config = dict(
    d_model=128,
    head_dim=64,
    vocab_size=1626,
    rope_base=10000.0,
    bias='all',
    init_std_qkv=0.0322,
    weight_decay=0.031,
    grad_clip=0.5,
    final_lr_fraction=0.1,
)
Each number is 500 + 50 x the weight over its row's rms, rounded and kept within 0 to 999. Layers, rows and columns count from 0. Numbers have three digits each. The size before them is the row's rms in percent of the matrix's.

# q: layer 4 attention query, 128x128, rms 0.178, rows 0-52, columns 0-127
# k: layer 4 attention key, 128x128, rms 0.191, rows 0-51, columns 0-127
q0 076:516486466461459560479575481525474510465424557471549514595473552431534502509459587464456588485542439469440536511501551490497503518386466575405502526505563514477502497494409538499430495494468477428576500516463568397518491550395494504524542484492473442552436552545539447508454528514570512469507526436467379523523566451594576432438474517482566466534490571587419433490488607538601532567524
k0 069:528383487507434484474535470519524417440460505474569639496513464530548385564544539392515461475556620591506566475524437501548460585545417466504574597489569468499484567495608476552512554493474494511545557535449498524477444455483495512442510405471456558547481470466484444468519486483502433555536557500487598473507474510552524513611551523507556547508470457500435523486562476615516539494495
q1 071:461466495432450501544577476454546473480458481462551558560462452438486475588464537403465505483548470542479484477486452507533483536514492418505535477500452528459469607527438505558454510480501480516500512364511574496539403526479513412417535481478428501505520498523555376466460520472559515531508380469556358573557510490508532460471455488564507417509528562459581464465551533552632544412578
k1 068:544510559526496607536547464435437459446573518539544537489491514547534467478567485510429473525552566447551529503543428518495494522502524564503587533569509511398554502551525548467501590585505482447509439596450475550437452468462505588485548496510548524463533489507468551482589419523432531552566539492507501425556484480599562503563372481573420547494514426582591527564497437584503584519465
q2 076:417460495566505492482552474509515457508423465469498536574574466531425492646449553440531456533546417531590484469522462462556497512507530398514517469462524508449487465506478536448447489469553562553517571407475479478578510386458446542550542459520508416488473545560503426506487566526495482508457494408524511439438496531346510515615491456545446421497529511558402490390518489543564500474519
k2 079:490520478476444512502461541457421461481480487414514494400461500557531506531483494509596493415446525446561481452388540500445416535607489578517532456513520457428500487532535531434434519452484525462422534524414558539463521463520559587513461488554529496430582493482427450497584516472482591513414608505458482534475590487567594526451461527587485468528501491546614577557550463537525548487583
q3 076:409507474543422523547534505462619425525519589598459485521533425517576625558441564545475424428486492441463420487443453509560473473482503492557498552398499460502517487444500491480454466488523583479512605498471457496483498499482513541501481513537418394448504492572511575457507459533456448511551469560568545520443461589448477521464463453489462513506539493374501500459532440440420505368501
k3 078:548437468410495515486501570590514597519450631504423574526408480484606536525566512508512555443510488626495539448599453445593472481569606538506457520536553565506526528450535497475633470462477452488537497595480476533486495481445518521455514416456439472484453444499535517553538436436588445537549527582487479510445440501521523591519487509579538508482465535478469548565481506548513478490472
q4 071:488512581504498590530469532469456508534476517435453541467557456493582662419464464498493388466513584552494463468520552595505512564536528473459541453491487459503443379434486594458486404405452486469496509552508515533503490456510472537559453472540397481493474500493575578452493445472424504495567504606466522565478530551420526600569548512418533544497429428463548459497501483542480483454515
k4 077:434459438506463569582546550539453574502485501591493468491524468593438461465548569525516566483468498501522531552530460535467384535432442491519463517512557488479513556513589544467569498562409440579471528484547510509529528531492453450421558471469461545526446494434559553559458456507487519417479563485460607443530411507436482537525594532491602476633605506443551594512533525534544472544475
q5 084:508447503530546455482530376450493607489520445521656443529499513503477476483582463440575534566557487513470555511528466509489548519505546463423526495577582534465546478531485509438560567525540446511481512496571479516547546502444494538475496509521535572575477398452463342493397424536470497513572535377504478469456470427626535556517493462519435451524494498578525525508552490530557559488489
k5 091:484467553545502523554603523487544497377448493461532479555554490493506451547488599425554548534505462560481477466547487474516513523526474502675535493433590537494589584459620550619461459449527484511480531495433502500471479507483474592495441480379578379554522543479470527547516515539509476516533489466470448469518597483588552527494511537597470532485484534453505459573456514450464520479564
q6 079:470472494538562544536614419574586546458541440557518461507416554523469382539534463503472480529502428499535423580428456467453468538446472472547517607546526609450526566506568466550507536600521457563513508444590472505424518483481446561470620545416539595512483414534469482507416521485582540531467515480541426546527475483477502460477561463494525424492538552533520512481415540463479512534477
k6 080:546526513419495524427534447516485500481500471429535512546622512504398539490444567439440475486563446489428453504591519498379471498442533523509542445440469523477548577537543436484497511483530502505518471493458512470566435413506523482539437485415456535456449449451458400473467524468617554570499431537532552535545540487612480508549495489490437421614406462536437480555532453562592489432496
q7 088:520460471479503503509427546511457477455543495466578532441586446491561524528470529513417473434529560522501572541533569467587417418498485503410556507514431495460542501575565445518538584487491534545460495469443489451517510499496541518585463575386475532418465532461429530557593433496498544487434393560529502398491605485598506534510487568467579444466526563556559528520506505581532540605477
k7 099:481530546514518532451515561573537480479518575447553433469478495595568465441504525542424464505475518382477464519459497504479603447572496470453547479505477541565584524411498484430444483466506478471493407492539534493477533423587476493570553284480550504548513507545409606473486509453499478553529528530521427478472420481422481411482534525568439570452482511483555529516455554451551468512485
q8 099:502522392569434498492598507538481582536539449501405438485473582564492555543500440554504556569416480497549480562466472443470481539473489468401425517596515591496553445549493448512550483583506457571494500448516510557443512400459445434433589463439487495600462457477509462470450519476509434527450495464560534554481465515551455501441504519449569463481549617452418512450543443448528577511535
k8 107:534520557453527543527463480500491475447435469476511479451581465529566415524451510462446479539546501511505676517529491498523459502509528465503569431526521497443515560507509646504394539556511509451452507491502494486570512466505569504467460413451481448467615440404460418541480523575526534536486588548511548451519490533612542473521462510505404602511434438526456547521446443554607496534572
q9 089:526497525436544504526499513446439557528436611548502414532569548488588580466475539534553550457494452463445399458506550513562468474462419554557597518503508511545477528524562537543441392592530543433528564593511540451387506543468444480603429539549481474524606474419507512555455449571514547503522474580506534531542410550468506507459569469539562474463518438463545517467461549485530528448532
k9 095:472429444510507527568583456437593443555505534463440512548472458496461431515521472501476522536463548520497401463614516533503522582489543492640407425467520507444528488495522538524479507483435511421497516462530430594468508611464498527490474594544594448578572511520532540448532447595475535432487468570485492568509508491571490587563456491594476543503505496458518484525444462426429597448540
q10 078:456593565589519524442532485500577428531520473520498560514443485380431554511491484488487572574504435521468387422511455454521520495547537456608472456603460545519583491493479477523471418534464471580481493528575484513567416500511518557527483446430501453517466393594531510516507546495439445441425413476548478564470489457392546482453476562487545524428467563585443542506438558505472532489512
k10 105:475420533551513486450470603470498562416443450441424465504514440515472424534490534523505506448554460501503595541539457453478474533444510483458607508539541399432450571530425543565467436451582561486525566496508528438533526497532446554485438597574506468533565572421520465450507559529476532513477445462568597469479539498463555554472465432471505452482495385459511427533478453626549542540558
q11 099:546493444539589423561483411571461544543543539490580537498511522479473455542621510584477535554507490396532415563451553544525594486475448513377511591436546530486575469478528527375545556492504410457506520492559508537474546409469487502500495568467433527499505451523522555504490563493536571544399555472501518529470469500459459484561474455548560478455528544525634408467496543545524491495470
k11 095:489512543491497510465524525541434565480463435515508480528486568457610473537554560511519440500458445492449530423627496443438438510494507501553584450469545437428505557530433447536423503545490594474482518506460534480429418476410450465508570476550499431496630412435473498503489477423431585513440580505566489551490474531594489463480551506494593566504503552570533411504569469609489497483499
q12 085:433501527558592465447533505502493493481480509447558462479496469501510385336589449605524521506503535594549549486436481407533431547543503517464549486535446570518570509409498580435468478509478577552556477596447458564496522430489486492555517412455419546505541492414547485543469404525496513513535580469547499508478434577463475494570531463593496538502451428531518562514545466522452479458554
k12 113:548470478528462554478541480542340524530493500465551532515554563476452494515518495547497520518488570536474488512468511461436451521399550473445534410408587482488550547515551502484533481509547409513516567488436460563536520532448499484555559510498535463453605483422513405479508510469537404476429593474495456539461488497708486561616486511456489487556424504520499455510465460599542493550474
q13 088:556507469494487546467473519476546381541457449538436511488526665463449542535506415592535424559467498569478516539534452450458571504531496479444508527594495482444563498622446505460464538505517495475462511528447490563428480436511481514414545463489544466516546496524496521538576523503468464557514571410535431426434477557384528482467578487536536544497450588420616513505510518594503556554483
k13 112:536475444491414562487432556440539471445468567580513541469498433475476515495421512507541452488528500551450567410462550616537568495481444546514545482474489480419454468554517490395530516528504510444467535495461539437553497558582498622506484465528467532509567475514548397568484598521486387453467551512491500490551584401531418470487390418558445488489448531491408481529512417492494482468572
q14 104:466516507528462592584488558570467467551513468442556481541500539506528479539610451391591539488541466506409401504472484480469497489557555458553468504530488566510497629510482409417466517488439534466517480446525515511612388556383476496522477516534426483461467505469605425387445576537484417509483471516487476519456536574540510452459501450508618524561573479493508521466499450494455488489523
k14 092:518482508446505525504443588597319472553519518431532537504536579425514480557491543579594501486432472543490508471537624483506412538463464414452518486557473479470391453550450474421514488551481541490422521513512554534473458551465444460583461470517523454455432524428536415491484430479486494463550536552387481469430518514438495463504481485479505436447455497480441436505504534586550504430425
q15 097:552563512478536563482458401423519415549510524559532570480540531396572542421549502495481523444514490529383554581450547486524455623481497503422485473503478603441475485471541547535489507439535482536518492590552465555451453516453521463527467483463555534481545494547583550482520478569574573499461443491552490489462472433437422421487599516483461478581537518552485510609479480546589510616508
k15 090:512479436481408512469514427448521473414428522542516444488479387502592482458499506545576502517614512566493534431509567471526492472590479496545465495484463550516474459437558510514492529493477509507497514452425437437534518536569590493505399542447505483476499437621522588504517382587478451508545557488455476461461472438384503413533461488568496385470483491535443595506517459501437468481405
q16 088:599524487535433520531531366472529518518396390531554446548428405502469529506520516528516468574458544461515631467441545608476493541487520533564507505407522487435440485492526459599515565442455485563562449499566473470511535474600396526566527530474500537527478448578489439540517485480440495528479545525487538466502459528467525431523444527529501485597408492563576481547502551425490466416520
k16 112:600454539535545526487463462565496619539454543535486466447480443447462489394488540621507475509546423531600552551470448502475439450497472624503513526516445526504526435470481440465490439537525458558437531574607499447445487463549571444474488559514494498513379522495373507568502535436535492529477520496485533485506470497362486529582567462540462569466543489484438578455528565454517480476473
q17 099:455542541567467516492500431504591467376503518422548504553464557392487538492472492508526625518540408497454443466451509496479574508485520482459587476488530560450569529424542495540489555459462567471405570509552462568552503470518574583458548438475502507548550408509458454543535529468564514563474578541471523553517472519438501400458514466568542360482457509457458553437441463441557465487547
k17 102:516494430433435485476477608427472537503388554482429512554448484451551496479497493373469440550569519535603474504636539473530531558508533446511541455479466498394472527482492521482458478437574523477517502480543441532490507472476566579530382376480504516446577346492484489510534528492536534417525494511531479530522501524547535541524516434506440566544560550562592425452487525514497481563502
q18 104:465495562337448481400558449561459457485478496441484440435440420452550539492499542484525459565478524384454415479545505520580451467543473512552450494525511585464548432552580525570520576496520550482547504457400459476552446458542489506523429532442526492517487494530516528492431465415393482615508489544498473530532583568508523536453505466474502478431559550587532498450523531471493464467616
k18 097:481449450527411484489458526533463563424549479458466508495574460480504493542469434506508511546497494441590389467468533520465462513589508497372450520557516471448515523435549515458509493405466517561491461497470501489469447557507398530453436513537457539518523564493655542506541443463615560555572502379531433453484509458523473613521457432451538464526546425420513514557513519399536545455511
q19 101:466490487553436498423533524467433498504578449516507463516440591511603503531568478543518544493529514554481550504490567460559536524588572524465490408535501442473446523451526459546495634467533388416498525459519447515418519507553484539422615416502445518565448442538550520481538543445501490521498492450456471565572510565430508560576487440442440501517465639499494489473458504586532484466608
k19 097:611573491411494517602487463511404442473451518399623560525548438533478450524481470502413498527564520603570544525474530521488559532464549436402459479455523539498489486528472548576488565542579458430495459500567516510508412481465504485491470514517486460515462596520475460534500473571522493491509598473582457516467519446423501548570458493463347473483409461578508543537430500517539542500460
q20 108:503428577447493447460602542532502470525490506514479449517512524508421551550620528535492492516459448589422436531483495560523544491464598555529520402449493442451440423513494549535537426509482521447438458550510529520555608560493490459542574383525561499555564448554481530449474583475459476394468452416488501605545481460597515518522417446551412465538455519522447478478474514515507575479462
k20 094:546508513546479540496396525641555467574511490495536421527457419544507513537429505559566486438517476465469482546529574559503502464524455579482533544530421334519432438450415489531451465455492544442545518485549487515453521531491563488488579456452473591539482435488525500546360503534483422519621523473458533551467555488486472486477595526519409510566529527532509605493513554481537500555505
q21 097:520518564538524487482491524437519473550562549517430486460461567631471501501505497484414462544433579402600478460476533527490494424629493536554485534523371483600540540472395492409522479484501481464581435484449446483480597545476433494442514444486493522457555431485430520551512508491413491466512505551553512481581507531453512631507561498467531522472488442517477539470534563376495536459516
k21 089:473469517492548553462468536556495429467521452433504523472528573447517538544522481579594544479471532446420568522435456476461507462506487489501495504525502612456475512455482439465507521427517423469489555503506379523417562557536638579503442506501523486537470450497491506413403605423482565447521478564490481478455513502609468488532535545466426565539635419485450503603515437494455569456516
q22 102:416544517492475490426508534532469481521584493475541574462543457516465510428530524482464394430525554485436576506408487591519461490480506483456583557522544457580440543481547444526435491500486538429507424575502472548413501372588503464444518487477415540561543512472506455516507414429510458530568422614458496460516540527563492543394510607519509575453536529465532509574422452493480571477488
k22 096:506483566520558453485454509459524554530519487430490493541578480650547534505483500495503599541493547489600441552530458500470520508591477401520580442572451588530516489429588557532590461497534534563433499452549531578535416507431520553457568547459495612486481422534518493463521552499487498512518421480581556566464513488535443446497448435457569500466539509392526458446442507486533465527600
q23 091:627517455554527513508480497454556461479508494580439498501525437448548480490401463580572605559415542494552464522458471508491493511483544515467451408457576443465434490473474582501512420558451460409548476467552491494550434448558490593562541529569449484453501452506463579559519506477576407420584537449526557562530595555463501560421515515538420536485551515487534488602518500483541432479491
k23 087:565502618526569494524492496506426465588491553521552442427379515504382430459527555530537519571469431526439472435542489538468499485527485467543524408568568448489541552507557459557548518444561401533479593429554451481403561539534465555462494502540499572527566519506533535482460503540466494489500542436405525518453553528438510506544462488518555541522529478507604500486496494507415410426384
q24 096:523561500528482495515477473483448587513506463462485524507537519461453526568508499534466470645595504472530546471562425463601418529490470518431436517498479538513513411549466494446531484398503525498477447557423562517536513473452525518498530537575478453542512462612502538434539501359528488466473474496457553571566551439391506524637475530474481602500473524483574443517411532544552479546605
k24 096:536554521424407486526548505487406454500514446386475551572529454575410537498432492437590581511518476482563521480485501438524452491497521536498541509538510537467416463551550546529452519466540560543521580556486451515463585415593482498446579550437465450457537588550522532478469434487484500502561585505440486433481525497659502498470511489425491470583535540530580501564476531584429469547441
q25 096:476519533530501572514513581580564524558510520464470387509582484600532391566533482483518466508508458475545487524452485505615442508489538437571508572571468535404441444430556461461544423471530481597585499479530489562461438533487512498552527475586551477531501523458494523496434588460574567411437452509570439523440511471481493573522592493477585509476535599499603491493530501477488575501540
k25 091:448487567512408458445552590487525482425510467530535544501546458476487440573479473477478465486511586537487510407565506549346505461452386585503517546476514505556489558553476535505561424470494601502505571508503524545595416500540502537465537532575440572567469503522485581412478535497485529517539532554422563494470507537559451502507523406519494547565392500479534483460415396573520561529493
q26 095:476566510509475574423506523400515486536458449468470450515663515467449575400457541534442456522531514529564521533464519478532475494427537546532444416552462538454381456484451432558450525398483469483566555409457462476472529594448602494592470557533443495512563530452520479509417471476498466542461508504526458535493614525562553516534505467561553479468517438463446424444493445464522449487445
k26 095:417460453531568452558484412569545529552491478510529510537526540515481365524382516515514447511490490512459498540561456532482442444599443566445463576563494455398489451510445472519482466476524509474501507563546386528507423474446580543444528563441499463606494524480532475610483495517473490538498570450476428538475469509551466482486476549583622444571520515513444543524571466472398404496488
q27 106:559521435457456482462496498437563451590470490435371458548409550537527518485495443497534570465514452505559389666485453442530517576517450444569377489404499555553470514449485513463465456575500499502524482577482451422433455460398424489501521393503513516497504507527487529496481447532490470507490514467465550504440494514437479517483484506541458516446464480447517434516554479435494467343466
k27 097:452498515458532553463409572553416442493494438589526562502484529504481463464490458638548434485491436539446426411503568557588564428399517500487525528415489525434548591418498429473494526541441451484450576492622414501532545400557453507460556473450491489487503515517445518507529421517509559466555508494439525503380519467485516454434509479589454528511550545510512460521501454496464461524429
q28 096:507572480422460519390484507474418497511467516530343595478562424546484555400520528499657507509481459465573535514550525456532477494553378527419500524508507514430536526505530473453509504573543526500476506519599488544508489495511533404476474525508503459585442473421433446547446470464504563506513526428473399525493446488524475398518504489498517594421573452466473555460519468539527593489515
k28 093:539497495418496555521446473521427430480613493500479492538477466568592553409570517423472507414509540495446500448575432556509558490524506431455522589585450494476609396524496411439548547379536443461450569522457522482481542484532528512472490532390556532462555549490522451475547520459440499524511526529549518534585492441529426484541491442519522423519415490494525503490444446639476497472510
q29 107:461545506507485501498520486443436517561545572551527458543402403555441518556526536575574489542547447550518480470469431479558416564526447590420480528491479478506520462477503551474444533616517566529448466514555588459489498565565435473502512617493530485464477418539514524533438404542493478493538572382488462598494435495479431561440507520523495464476546417574461450511632552457504454521509
k29 100:482513509375521555511402584502555428447446527509486534460582501411534544516427591474507483504486535506503453475509451567407397580483506439450497519414431451497542465502564421500510536459464519476506431545592457319507571474518533482382501512499509517453502420423576447571532437468511500530508484505389525503473542496411497478511461405561484529484494478525500476468468491502549473458482
q30 098:581474596522511408450513532516521443544513425541506488391417499524422557491464538587569532568430528523548453391438474414491525539523487533489461538442542482411541432585523513500463457461490468530410541492519491510470515451495472448515493477531403351471456517425423523460540440513451607426474535438556496502452499547574455518507454518523506528573529632537536499442511519450498491500460
k30 089:531455452487488460506597542473473508495479518458467572403450510509552515571477462555441522545528491440423491476561612514525435516465452468427477509482493451483421576552577471559509463502516460402498477499398482488437544552511482529522412476498571472416522549534475538446509540416474395535492566469461538560463474345552479449516551604471461469559397539510466557551481562476511602560475
q31 095:526475468449408427363501564507456533522576465438407423462584450449472502519494505459466570440579530466452474493519520451489511564447467506481535396501370558468542525598509497515536480482525507569443463413507432528569519455587458439457542592471496493465491497478450468503566510410498552523509415517553555462572450372437511526487551550419482491501487549529492502447458508557558472489559
k31 099:479402579414488470519513519587506490507503545599374588570483479554478448527445489488492468495537497443493561431515517552466531575566465402496464512506581551491546474402487470596456536372482543529566537454490504547489475446471480499499492540479578461489491552486447480425546403478431573526503448523545503454469489484448562505479435492486435361465492506554431495530593444507569497411532
q32 073:539572487457622449504487476471564552496441416492494380534479601478447452451509497471392521537530433457509472503491456502458449514601435524418448478502402508541372481515475476474618545534526465463562488453471499491416505500552520421450573522481574512538467481484518416524570626525522474527439460448486468469591573545491487476539498478536415491546515508546541443570492461562502422504502
k32 076:535534563452468473483426438541590514452466502493563456482505571527536571510420495454405413509486502492538523608526478524474550535477568537469488461464358564462489477511511497526433452510550605557454498427603492447595449417499464541579582536524523509537601577403533456477474541561528482516492370584544384524524507544509541443488563501505491503530480489549463504482441503499493533552476
q33 078:545501467386585498517488484471492504499387422348524454565422511489442480518541449506497549511492440517545467486537507470439530536563524441439594418486436498482373449545495491477583493509616478475561472420458470527481488525485529519543435493501558503566553558551466421525446553488540495461480392466471488529593551502467524545625461554531459446481523435565521485543484516503577455574480
k33 073:506535510459430535543506480468518460460472536469618498503510444455519466530474424461451408526462445422557501473544544439489494462547452544521530526516562517429553606544622490492495527424458491545471450481493467431566389468476545451415548371484397450562590451476540465549506482450575447547526490442448552446562514407621509517520534496539497497491446572446492493503433517527579515503567
q34 077:442528581429519468480449515531543510491443438432488489585552602416557576468421522433471522517444462473509529429475489488474481502417466593411526513475426418504437508440517435565514497423554459502573548491475393534543559440574536484569531594556504517494523517541572416561487491567489430499468405506446528516531525463543488568598467493466474477603508520628490501489537514487542472547541
k34 072:560464532601564479521550476486456418568492508503525505451444508496382437539506445494469449446462356470566462488585492491538565563521439524460451466517507557406444590481525549510529424462521441521532532492556543434533536484515510499420479456496487533521562490460526396571527456472453615478590447382574499560449523481481534524431547474511550553543520517471542450503438379519566503486538
q35 072:491439551485555548575593475457448547444465477430551530583512560464559495557517526449525535537521482513487474520424506600381491541440529524458530453533419486418414506501466548472477440517512484507544469410508517476532488491407515449576461457537494496506477543479646457485393511507577431457510418518473461595505520395530545443550494513532562365568475562521467528541474573525557538532497
k35 080:506497518524494539423464485486577493437534516491607505421519457431491497543558523505383340496540474493508595514532408430460560536469466540474552503522480447505417510490505503578465508519539526518577575496511519439581417437448456478614523540550509484525511487485450479483518425513566535556493493572545547478550613497577599468523447582454534500548558433547482453470412455465565504516574
q36 082:485427538501517468570485505487451556507419593500541479500505584542523642428464592514410436513519510484493449577399553545441543547444531498529506633461515505565451513513539563502394503539428569520472408559531474468516425529470548551449444408510492438547543528563519461451436492456519423485553460519425536457504556475518538518449493518445578483438512535501519444504520525434555407560460
k36 087:439521592485530479451484465526617543496552455569462526512578573437481503471561512531435569540500538572501480611540458512513513482462515476522415518534571541486517526513487467529535415561495483530542484470547507446588492469413474574554510540445445514491649507445439531421420441518448548479559477542460522594515484452525495661616523498482460553546543520495517434516549411506499534448465
q37 086:480513470385490408470532399565494521467509464529533500441436536594604542412494486574418444501504537460482555539446608516472476512527484545400559551518532535479431460428543490550482519427554439565488520539508495511489613565460572515536499524399583497521517518586531519527533489488533561529548455493540562494501520508475493436529486513387560501533418489634501461547494541466567469595495
k37 090:468521422540514437476521487531552588488468506409479488469542535548559516483546533518481544470535565418554470522508550382529543465512497574373366507510474560536548516426530504544506495637530524641531442516572455575479528504544493449525574543541465559533469407475425548455442511502508455468551463447622433532502460516457458484503557560514589476409472548544481501512535471471477536508462
q38 091:569475496395460467471453451406514578506466404447472470501560536562401503572549382508502511590528465528494529444534472500451471527548502441407502460534465503398563458587484490464509497528580482531501539408446528487519475469599470437506436403496516478550541496460471467522533462473458511561443551404551452613441414458468440472479465560540526471509429473519448496484567587516545462520576
k38 086:526444575496546466481484556415483546468468441536530502496547377437521448526447462511547548543532414499454499482461521506460519438546508484485575490468468524515421465542532537538418548437584512425459444399530476450552465479560557476403468490492434442522435540594397503447534530499575483497407560454416543476504586451435574565434497574490469475520433524494606485474469505576454539408494
q39 094:489533515470496529480430477506543449449587454591481398473558511585553531494413522562447448590535571517587446528445492491496491499525424532548529549467438463423604423513465462475524500469409536529445588524481449459546479511597551504548524585489483507508537426520477640514528455475494493491478568476515497497564497531462434537430604492456407581503515526501559487431513484457438612434479
k39 082:628472542520527406555494480450477549538507515399531408408547477494464426476484450555511550531590488505527472527511508460529464438604440530480523446489467600492484454503568520471434576503485494489558536475454487477491460525517514483439422488457388502554411362511491511532479479455589432574560522551510494445633410468431531511551496468471414449465512492460593526522469536502539473489442
q40 098:452449449461460453466574498495510529447467463422563508479566500541517455592494465399409504582480524474498566467464499440455603547513612449402526414533439485471504504498429497418489583441485455516479490478419459553577516462476448475565489436440559503522470533466574515473524588517587500458460438431491416511456557438500505445518536555512517444502396588536488483512500581556550576542566
k40 078:474471530444484511400460465447492474511509387516556536556534502409494558492513463513380390539548443445499561450460475525526498487471411550512504549438514498515536490451590406462493554528515496563477526549506634479480587518466506510549486531475410559468514531469360437429461484524509503589493526552484532549479508540604411454513527440427434470587524519512495385574483528515463469452502
q41 084:600486479476471516442470581529445458459511501485517516456475517484476476474485477511588540451522518491531472504515558633472437454534503502481457570559506547536429565447561476381481409588429528572577515541448604460457502511407495537510527547593453511540522563421443422546504475471562480463433458582541538440519405567588543492512574526560494509443530465532496546432443574486505414471561
k41 093:466514455489497494628458555482382424544542561517436432466472486501521515467539470456503580543560515471476440510460525515462524473588497454518432453620517547537521537539516528513505513492579493485492440450487529424479452556447551518491307546485536625511459615548495607491480510490414517552516564499432455434494571576465453547582556449541537508483534490492490564492476500513475467452450
q42 094:553478488546555552536590505540497517499547484475526528518477595509437499545528426449493477478513471560593544552473501521462552528525513553500421513429525578440550538491481526423495547495446507514436597499539482451396433433534479527392493507495446483537556403434594437523463494521485463502531572470462403527387447478554441375537481543604530470485476408552443523406570532444475440499482
k42 086:597449514443504422566455503568524498519531493425559596592545487497507522549467434487469470492580444484497486513580537439508473506569502550438531424512467517460496533496546488495414585484517569514460501417477525615626547575493542398492520454443536428491499481596431503499484528478498567496455523544512432445494547484482514528558578602451566545445447473394514450515448553456467483604554
q43 088:427453447494509505398507429522503573427517551437593474560556477536511459471507488508459541435515482523443443493444437556469597410466500367518615567512492539526540569527556507417479562547465552494506444479520461625535565483455400480540544484484480570545525420518441408498468547459527497445429474473584489534527556442537468548510523485544451498440425566523529469521439499543571527486579
k43 098:562468500503573583432499469522493567430465434515457446510548412481520516519443637487497514466550523466492610498501474468511472514461450454511497517475546469486597504450444529613459424574571480455490516560586551440454482423480514404498453479428491416424478531470498524522501561456564438505452408543466536535509591548555466463537492492532497451593487496433441508487462446547613588414473
q44 087:464449484500527593512456540495455506469464545466508499521573566562534517597514466499567562437519553545554447502476505518488509518524510464536504437594424507511564540428394495506509415554553479554462428482499531566479491486478470497556416345501556413588521422425542477500482529552469425433622480518512504528417552471526470551541607496442553498461526497445463479477436588497495505444620
k44 092:489492492423473511552563574533567500418543475490465521463547497538545484620525524390503549494585431474426505521528542440478488519507514456526441554393581431568460505545533501401589495484533468467447514458484546485601470520526457525575478532608543488515586541435503458502495482567460555462438503484484578531490499523576501588465496491472463465625447474555447421498533378466483486444585
q45 111:499491513474473521510448570389460482510466469460333436573506523501534537545484460482534535565514441458636519467462495499512521452591450433387500488482619542420557514501487624453462417485457582541514528446490546457372518448469448468498532457496472497526442536528486583462416540534501539537510573471474529493413506607414515534501531472535480499532473507401506473488528487495452482490458
k45 101:408501457500511437494575567468290508502503538550527512529433518503538566506488477512529544489524536452440475547523487558481500549537519575530500478527508479415482482526538433513507474494546555431489556430383443460555508533409478515557521414498482457541467527455438484459492460591476485444462467430426425652500513426587556590410481505537495510542521532480428499473487491492390520469511
q46 086:503436559503539451476498483509503605465598437495546532566499450481455461469467507468567520538508511622545556543547510501546437372439589518477539496562538525556600398458613546464504471456464505486483578503451500436519539510581504453524518433398472529497472552474518433569422546491466525658546559530454510461561502485552484523559519425472539506427490404500524536467507445483506468555537
k46 127:498508430520540482480451534599580445480508496549461493405450434545520525506476497420479479517490534492610515490441522446566541510555433508470507481524496484490570444421483411532531489500514456515524526499530409476378524424648601491467566511422519533450440485550434558634528464453557564478549507564501583500466517486350530479521553490482464515495510489544535525485493445418508577429535
q47 090:453562529431493604514441480385435537464415455483525527493519411570392496589500531466538383481531520475520467491466581566514536397507476536498534510552503517532458527562477479535570559575520516482488462420522530492491597446465551532566462493498509606468482549499420461538446518403412477467394579464494524517431509507487557494398509488599548526464443497465500491540572528436521562479461
k47 097:482469554434447530482486528484470478488467501517470521480526496505534541563460514518544474571473489413543573525471563468470558479527479412463540437468443517559572476409531492588460581412433530485412450615498453518557579464519503469558449400430563488449538574598441515502542533418551518541476514478551493476477455435449418471468442516494442485499424500526572524625602473577524529439401
q48 103:491465441436426377459510413523473469565467499414500482460462418427444551491453492488449475544407545520484488490572552488520472510487503492377474554538438508478504408456545523517502565515531504480529532575532465591551546513616495436449568458447516488485499520592456539453555499481493575442530487508485607460539510446477477459511439491513433555454537528606531545352480382460502553498502
k48 086:580512469487569480480554496517401563552525555460462496563561496519533579512541448475465475485498449496483434546440508410522559508514508618472455437477427513492375410526467544446413440487423557520518409497484466493512456492497441461576549505546483530586488557565493488417498520539514516512454514511541503496495460541464360535462511466578553452509455631400564493485566505468518504379441
q49 097:542562507519471592514575446463426655427405435574489485536440565429470461504489466529448476482426458391437537521555468517527431586489560490493520515556614527548447580492406526487439467560459424476532452567500554489469508455473524518455506528476504496494561570381587421509474500481447552525497564430542534440513560543516550560531524462512564570510494483440480433478517496448499499522543
k49 094:579504501412542490526537475480525460570458450519471597438454385542541486458488502523461540551556566506511498570465505431561405417539492547581502510517567468497522484506495478471449453517502490554457506596560439401509525549536571488517585562448463469507456524496514564448523511448457641468464497539468500422551442476401451385557510543397393436504575526543523521567476452465497509517459
q50 098:516468396539513555500438439574616538612533492487487486540458519600434486529515465540479465561539529432592482456548511532553527497550557487526595522489464410469521511541399557527469543437496437432484562474483476550490495425582524468512449434513519515520544457562453450502482454499503426548556562453509491477557435478421579552439484463532418444487490576441457454407528508601596460531446
k50 092:577545465505489520491510555497537525533349544435484588521637452420450545501499440491564499542491568426475458426457586596541512450505480487598449458593501470443545468484449623463503496559529437486453551584472521571510501518482497420503521375423536531517579557526471509503506498449568550494463450451502492439465511497500487550417436486475480452475482465523496501493355497505457497466500
q51 093:551571534418469493551473591371403468483443514418498525460559609487545459518516446526553522542512515516541467422550492459551503491472465478428493435559483475563474427543519457450466518574639566524473448573514471434495472476539539503556491544520592555571549535415521497412549507412446462559464502487491456585471519512554496570528460486582598478460458464454563556488463434445542464493514
k51 091:532446564574397498540525505547483553516526440470480533527513519522567452561472480541469497542511492428438518545502427471452502439415582419589448471424510600391586535553575518458503504410428494540510456476477453411542439518488444536514466484467498534484484528453484531462547449536529345557540580533500508484574547482528452517487597516422446428569584528485487437511479488473399505486434
q52 102:504510530575510531485349546473402531586436569552490506523554512449505469488478560515464513562583501528488524532465481462486493574537484543580578497483439520551548533493475551540450432406472537488480523508441447617532457482604455453465409423463502471493553446500532474542568560464549510519414527502590606443638521524572452444520546543442526529516535570522444540493543494549551526560494